{
  "num_attention_heads": 2,
  "head_dim": 64,
  "bias": "none",
  "tie_word_embeddings": false,
  "init": "normal",
  "optimizer": "soap_variant",
  "learning_rate": 0.00836,
  "lr_mult_o": 0.874,
  "warmup_steps": 200,
  "decay_shape": "cos",
  "final_lr_fraction": 0.1,
  "max_steps": 3574,
  "dataset": "wikipedia_en"
}
Each number is 500 + 40 x the weight over the matrix's rms, rounded and kept within 0 to 999. Layers, rows and columns count from 0. Numbers have three digits each.

# layer 7 MLP down, 128x512, rms 0.0598, rows 43-127, columns 0-63
507528567513516523520502529512510539492414441586419573540518487478471491538547487512568537512522525576488519532429523530534460401505515533515467554467475454521475496482530582519552460531531528
515483562459466508469504515511495508513473524480514400404470520494557443562459417508403476551555494535491444513498487529486483528490444454461491444508519602561462487480495525472510513506449540
528530582518469557477575469469508483491549565439470500475496546542512468515529486474428446501523521518378462444462470510511539475523474482480508508507455546391500495502544483499527469565488573
457518483472561444496516482529501477563469490426564465480524496467465549482479524486511510533547476465499509544509473473524465500515511524446540469488444520459537445464476441470510489574561481
519524509492514474544401476502606487474538468500477458449551499435486540586472559478490501496499517582568512570540535509515516531496476504487494503517551553489421575511515577449497543472476490
538554607498445478495439507538527487462497433576541481531544506582472519471486527536460530552519504463570463518497509453438510480514506460453532545518535504560479492546520538527569496483436456
509575546470522449507542527448522467467522493445516539521560422520525509546530527502515417555475486439560522493493530519499512572480532574519468474539534447563518471510530487621489507498582515
496486426464573505486428450405508520462387479534449590569488506480485508515530543466465500467537460462475431540530457481458492510486446466529481485497483526456485462501451467410494457514490518
523544405490571537461476473531510483520481512529460565501454591521476480513505572482533516504460536441543513431502494588639514535492516555489496576602367472533469531422540507453537486558456511
455455394505561516485500413410483501524486544546562542454479389471487456395573557458452541520462526503540525501486564472521531402510519581435509469543496506524524474544516483500485540531474495
536479424518393514427543485469481483431531548532547521491486437537493519481512512502488534554440508468472488422537488532533446543467468472502530555438568551514516521500572518485486413464501519
485547510446547441456498466487462492478524460492496458522491474436501495472491525489532519472421532473449444508438475412475479560556488522546509510476595503489530501514493523495496490458463453
569541511518470498544493530461432426483508484577476511540451486491491485527421506484461517485522472461517526463512509529417482444500482439463533465497446532547491525491426546502499455530502446
529540527498480553504563496486469493516516448514532540473507530498491508529489547492482562491551512452541504476471501446558490602568498534484473557461490483583512506519484455500541538474517516
521485511483458517542482424571524511549523528513502471484473447507554481477458519513501483530532452511492531550502537546479475455548478479444519545557451563496490545453462518538493508461510493
469501507500515417437534485405514559490490441522518461466465509531503448464505542536489466494476455515536495484485527532469505559506528517465521470501542521518477510515527418547469512531451539
577523475524462450501559489483542462505501538450542492527481508538474479425490509475467541505476500472498475546469467545537483477476530520484498485523495476510466412529490442526563515488451515
513484615595450547465440520505501476525517418535496517483504521463525484525461461477506514464463514529457462534474502494552522483440517553469464514519518432518481524542479507506592481416590509
503495587515516456495452443477501519499527523547484505496481532461486530475488535448553526521594537508566583554498526536462474496489519559508474480474449458454528528505527487419551555485489471
475452495517449495474525507523533484640486454490515469564485543480527463480523563513597498455534483478539510470548550514548531501556465523516538453525550510435504481526501492549527498524463522
454514538522501436422467507549543519478534486495499522525508585555511480497457445446429507538499557436463568512538481465402560560541474578510494537503560449480451497484528478463565502523506522
540539436505544534525507474545468540592569584492571475495495495583469497509512507596537564554458562588495457465551520498462511535514509482432521512446567477475517505559458520496501537469527526
564499469494518506473555507493486514460532481575512519472556492492529484600480556473574517509430440517506436461567550558454505566537522542502572565500492453427514469457506519420527459514553488
502455440466517526505519525522485459508539560448476549549479536503548510487491525530480543500495573532482481550527471501535471480504446471453480480440493522493483499579504471461480530526483434
509470479559510534481478497535545511470574517524503508466540515528455463530533530491482524449478490504483571506501535518568520550518567459535505502492560631521477537528484477470562495568540455
464519497511457437419573553506504462580445566443465417512499469484504506572516439446508479505509481445516601484571472476525456500489452431454473481463472483464578519505467517449522493487418429
559463565517481526507514520420500463519521467570478492505405487527412486459515464519466530554436498563519534452435567475480466526551520474451481454525472496534511489479480524502455499532522481
523557549369497477515467529440518465581501504455481468498490466442492530531462501487513540568525489491454566458496474494439503451480511509546495547487377482428458493444472529522449517509518438
515502518496488522554478465572465537521471531563525455659424537463528547493557521520517503514499448505559422427540529500430509495547463463451534534485539446554468432448419498456488483555516406
491496526407487506471425465498550454543411458642469500465535532543530496419464575512500473504551529431508471468528484453522552409509491617439441467516425491470510502499481479530498524539572487
539473505444440499495594520481472480444509508488504460532536472452546471482522591494532521524477599500475573472483561514528569469534583437558502473452538509464458461547478478526526548487513466
487449539537462512494492473478590406476478545470493510510517529548475493489451495515431529509493471505550530578443531495489464455525431495502414511562419430462456476494496484538505418467505462
544501462510532491425439520548469470460370473452489576508441447422404493546547476466429492468529473531535430429546455523504474496435476507494492524527461536515463483498525542530420475479491525
532551477515533526481474507442522538493514484592484482387497465478500494470533503514521527477521509477486497494502484517560485465387460469471574502527504534569534514506506521548557460491554473
526525525510492566539453503516542460416538513518455522480471488526494480523472424560491519495522549539492555551527606566578517542508564508469509517460468475458505543497556534490460559494465558
539533454577472485483498474462529487507552528487525488487472545582458504512432526440486527512431457511531517482444465506491543479476458460472538495540497442455501499518575463469442594528478535
496500387478511573461457550466483517509529404523564571492491450504523536466506466482530529486507512518503511496465427521449465554462489523522532461506517529535522528444563512546454510421520515
519439481480498464478543529521502556491483524565419581496483488479473503523473547493505545456519531475515551483521566471509462476490591478514525453535526525558517479504489499540550455494513517
538483488565576488517457494424522489486553506512470405565471483561508563536544491462487408626487460545504549440538496496554447464482463487550450575535480549465525534479402490430482399517462571
481464498479529406584578520450554449468470482562465525351501439460507552477574508487470417497490465479541452547521404527404468494500499410438472547443503492579517518468571507505504491461477508
494472584473471531524393554476528476560571505559482434505529578508467494487521482573553513503507499461401503446478500589486563536472418562556515518464530545610527524523516498470540469530520482
552543472447489496510455471522529515539532446464497514515528504542463447477529543482474525451481422545514463487499553460587453496492487490538478467424475501547469457432499468481526470544509526
511563482604531480448448499503544429488561523474509522533494546476446556499473511494543500462531483524480524476454480501495543523474505494533504492473448537516457443547502478466509435533560478
416520500506517565519492471479497468607495487467495579517498524529499488530449540436423548463529514485475446526555505540469554425530532471459490493484595555440600553494406471537511475465490522
462568542466477454541472509482473360455546576567523573469522516542436457473411482467503495516573515573464525643477460569457567516460522465542497471504498480452499567485570476518502506505603548
483537453522471519511388534488513544466576485496486530499532497493436439502512497558487507460503524548450555413509553501551422530514476463519529518418517440474443578476402507395531528437497458
508569537564526504525458477542456504500541545468474537402548443513529572486440510526493488533448526453434466520553538513474529501502451493550521590551428471565463533444479491563518508514497499
509531511466481545524521529571563518568409530599480405526501427468499498616515463486490537471623474537434533559537502508477433548466481497545528423460518469520414499463434512522496470545583537
459532551498460464520535497480501489441461534473472513487508437425481523583541495513511488455465478449600435522424493501440465521447458495470477444516494510473457490453481507504554475459572609
504514466445533573521465524463495493503528487514535487510446538522493435514515498507543474495407433481497532502552527516529554532531487460479517464557478442460490478464516553478521487477489476
571459540480556505504573526507440523550491573498502436529376492519583527529536462577524477482415477524511466470524520515465519503465548582495404530548577415465511459505520505466531468478575442
499476556479476509531477543482430401506460461514519520480531517411441500478444579501584451511504451480564491565450524438570568502486472493461465521474518529532485536487511490506485491406459505
530529508477508505515515499536499523490458548518539570489535447516576515545461453471543489530583541511475511492532568547447485422507579493558430496499490473504404457490510585619528516444504471
539505408449529606513557473524491520493450516493504488501446450486522493520476481485477509500481476495502530533501477523529544469460467480471513435526471497503517566484467461505477553630469481
477461483475528507407528496459461430569449490536563508519513475470518540562448508492576543551525483496461548495506435505513476508512480448494525545455474577551525479513541490407469513474464521
538472402549539481529545526429540521530498485476532546457517405497506514524481479494615478509524476458466554535459427505453499453509552505449463515461557440507510515497468471551481481491502478
466501547432520464521566528554509519541502522458439549535489506529455523511441549472494542497442473485459545544454516482478467572476495469559526491494494405476475495508474480512469453509515515
490531466513532496502418503525505539488520473502553521508502585446535534487486444490484556475521527467533508539518492497471522446507519499452505472509522523493534528505513540476468450500535533
512497536529557571520439481512510547417527495546447495509489454508470598458506487506564401509505470566511527513493474582495484514516526509492505474531587530469473502562459525479538518497546560
584550600544401539493516502503383484438446539537481488537451477516404493525424461495463548524458497533498532492531536587494511529458507521468557580536433476529474498475416471459503471586533500
504450582535515544534569527486557473562534475452484486489454459550515577447598425484455538497460566459503403475492544444538520520501485498524460537505523408542550499470460469509545433506421535
476427420504535536470461459493502517474556461480503566523565446513524508479512550492558523573449544507530446478443464522470513532486524492528550472453553507535506440492529504412476526504505502
552529474489565504513491566478451550491532493533573530555456464424472488533507518506511500442487505474570534513439485448527499456524515434447452495466432489571513445460510528511489545468506483
477457545596501543509448529523489489503505514529528444505545459618433504537607469527584560487587461553501516580535554435559531537534522511510505500461619552503528456458517493479557507484506524
492534490613536502493516517538471526440448620529520482519517457543475465538520477465472533500465515523468479465521423494534577516414485519474504552498506499541396577486419494487549475544474496
486439524513561538524558466552514516518458558505524474417482488483492515440440540488451482522423484526521552536449555527470559504505549554487502481454397534546458536528530466552500523492502505
549521429486508448548451456536485492584488454522475601488453572550505559482473590483423495495460443477514507529522514526529538542473507505578496515536480518503534493560466486548534486555454484
473519359523456441556451514511490402436504425589521495477487472450442462484498525559502504466508597476576504506511510469457534544511501503500419456592520475497477467575512458520530530484504543
508461475476497456500491476573509503405459498479531521442519432518458416467532551529513540471480504533471495528483507544382485528553494347535462449502556496450520536488466466558488490540447491
516515510445465455529488552512432470458447553552491531449478536451518490474494460520542519504447536491431521474499542556453533551473514450556560534478571511541513485466472448581487520510561507
450487518444534545576440532540455439545451460545512489491505524467494484501563497499472528540518504457538591501475511511564521432449511472456472562506510447521494456501473490582530541460563567
537500537442497497461446521512514450499455540487509455424525506516456499569504467471538484515498447520532490573517523544570507439522492500477475473473548520573514501529616452492505526467457506
486539513543517471485547527461498506485489460569483500579491510463522472535484517472478484498484517471489522552510520530491506413496530477556488471504588523484480480514529509539523533473511517
503469516569470549530494498546562498503533501570480500483513468426600456539399496464540490594511459442537478477507478527481463531413483567573458550464383462536470478489495505449530530495531522
494488417570495419498437553474503456564540475459503510499563518550497492476488508503425453543455502550467487512450497475506501501497450495496530533453485530476519537481441521450469578598464493
471501453561555554505484462574470538429487500594502510488573529537485559452432456493579497460439459517446495496502539502485526519558505537506496499499525438452536526496480521498493499470433441
477486474519430462472525527487472443491509453520498490538493527493443482572572559497478534501487494475484496529506495448460487542497568472512412442481460430534519520472500510499525486488509543
504504475472414536565523445429493498474491446447461513431546484509484451470470450542421500543457520493473476501487533542490540590441474471507546512529437490503503520507531436561475504431476564
498436531566493544464495489539533444502527454538520529466463530448517547472491458585493546484526519524481536560526527515478481531454532473492512488532479490559521508483530515425559451554460507
531431509476463491479501520474553486546496522521498559518523621529491534555591473562482511511493468518513478450426521474638573578561464470541523477466534499510583508503444507475549526534514595
538472494542468538531544544536486481516474491485518549479546480457463502553476505480557491486581502456476464479500523588509463479438478485480451478485415565493469482509468649513515458500477503
490485446517449516496479593558545505572489450444452546538537475504418491513455566592456515458463496511486479483483494564529504529495492532501485535562500517445499495461559550515503506572557422
464504457494488466531542538494517475519479480420525430438551482520454477486507446517475526498444500461464481491529536506501540545458492499485500531520444468519508552529473498493514504497474456
555556491387483504576495485496536494505463475472560437454571504482512484522453554507493518526551524500529509522547468487516496497501451497464569557490533433552524497550539512592501503531533496
466496584562489472495482518483530491573488485468460502463514502445480527543434461512432553494461516523508488485568477517541513534503511583458449505559497540460545567534488458500558522439533463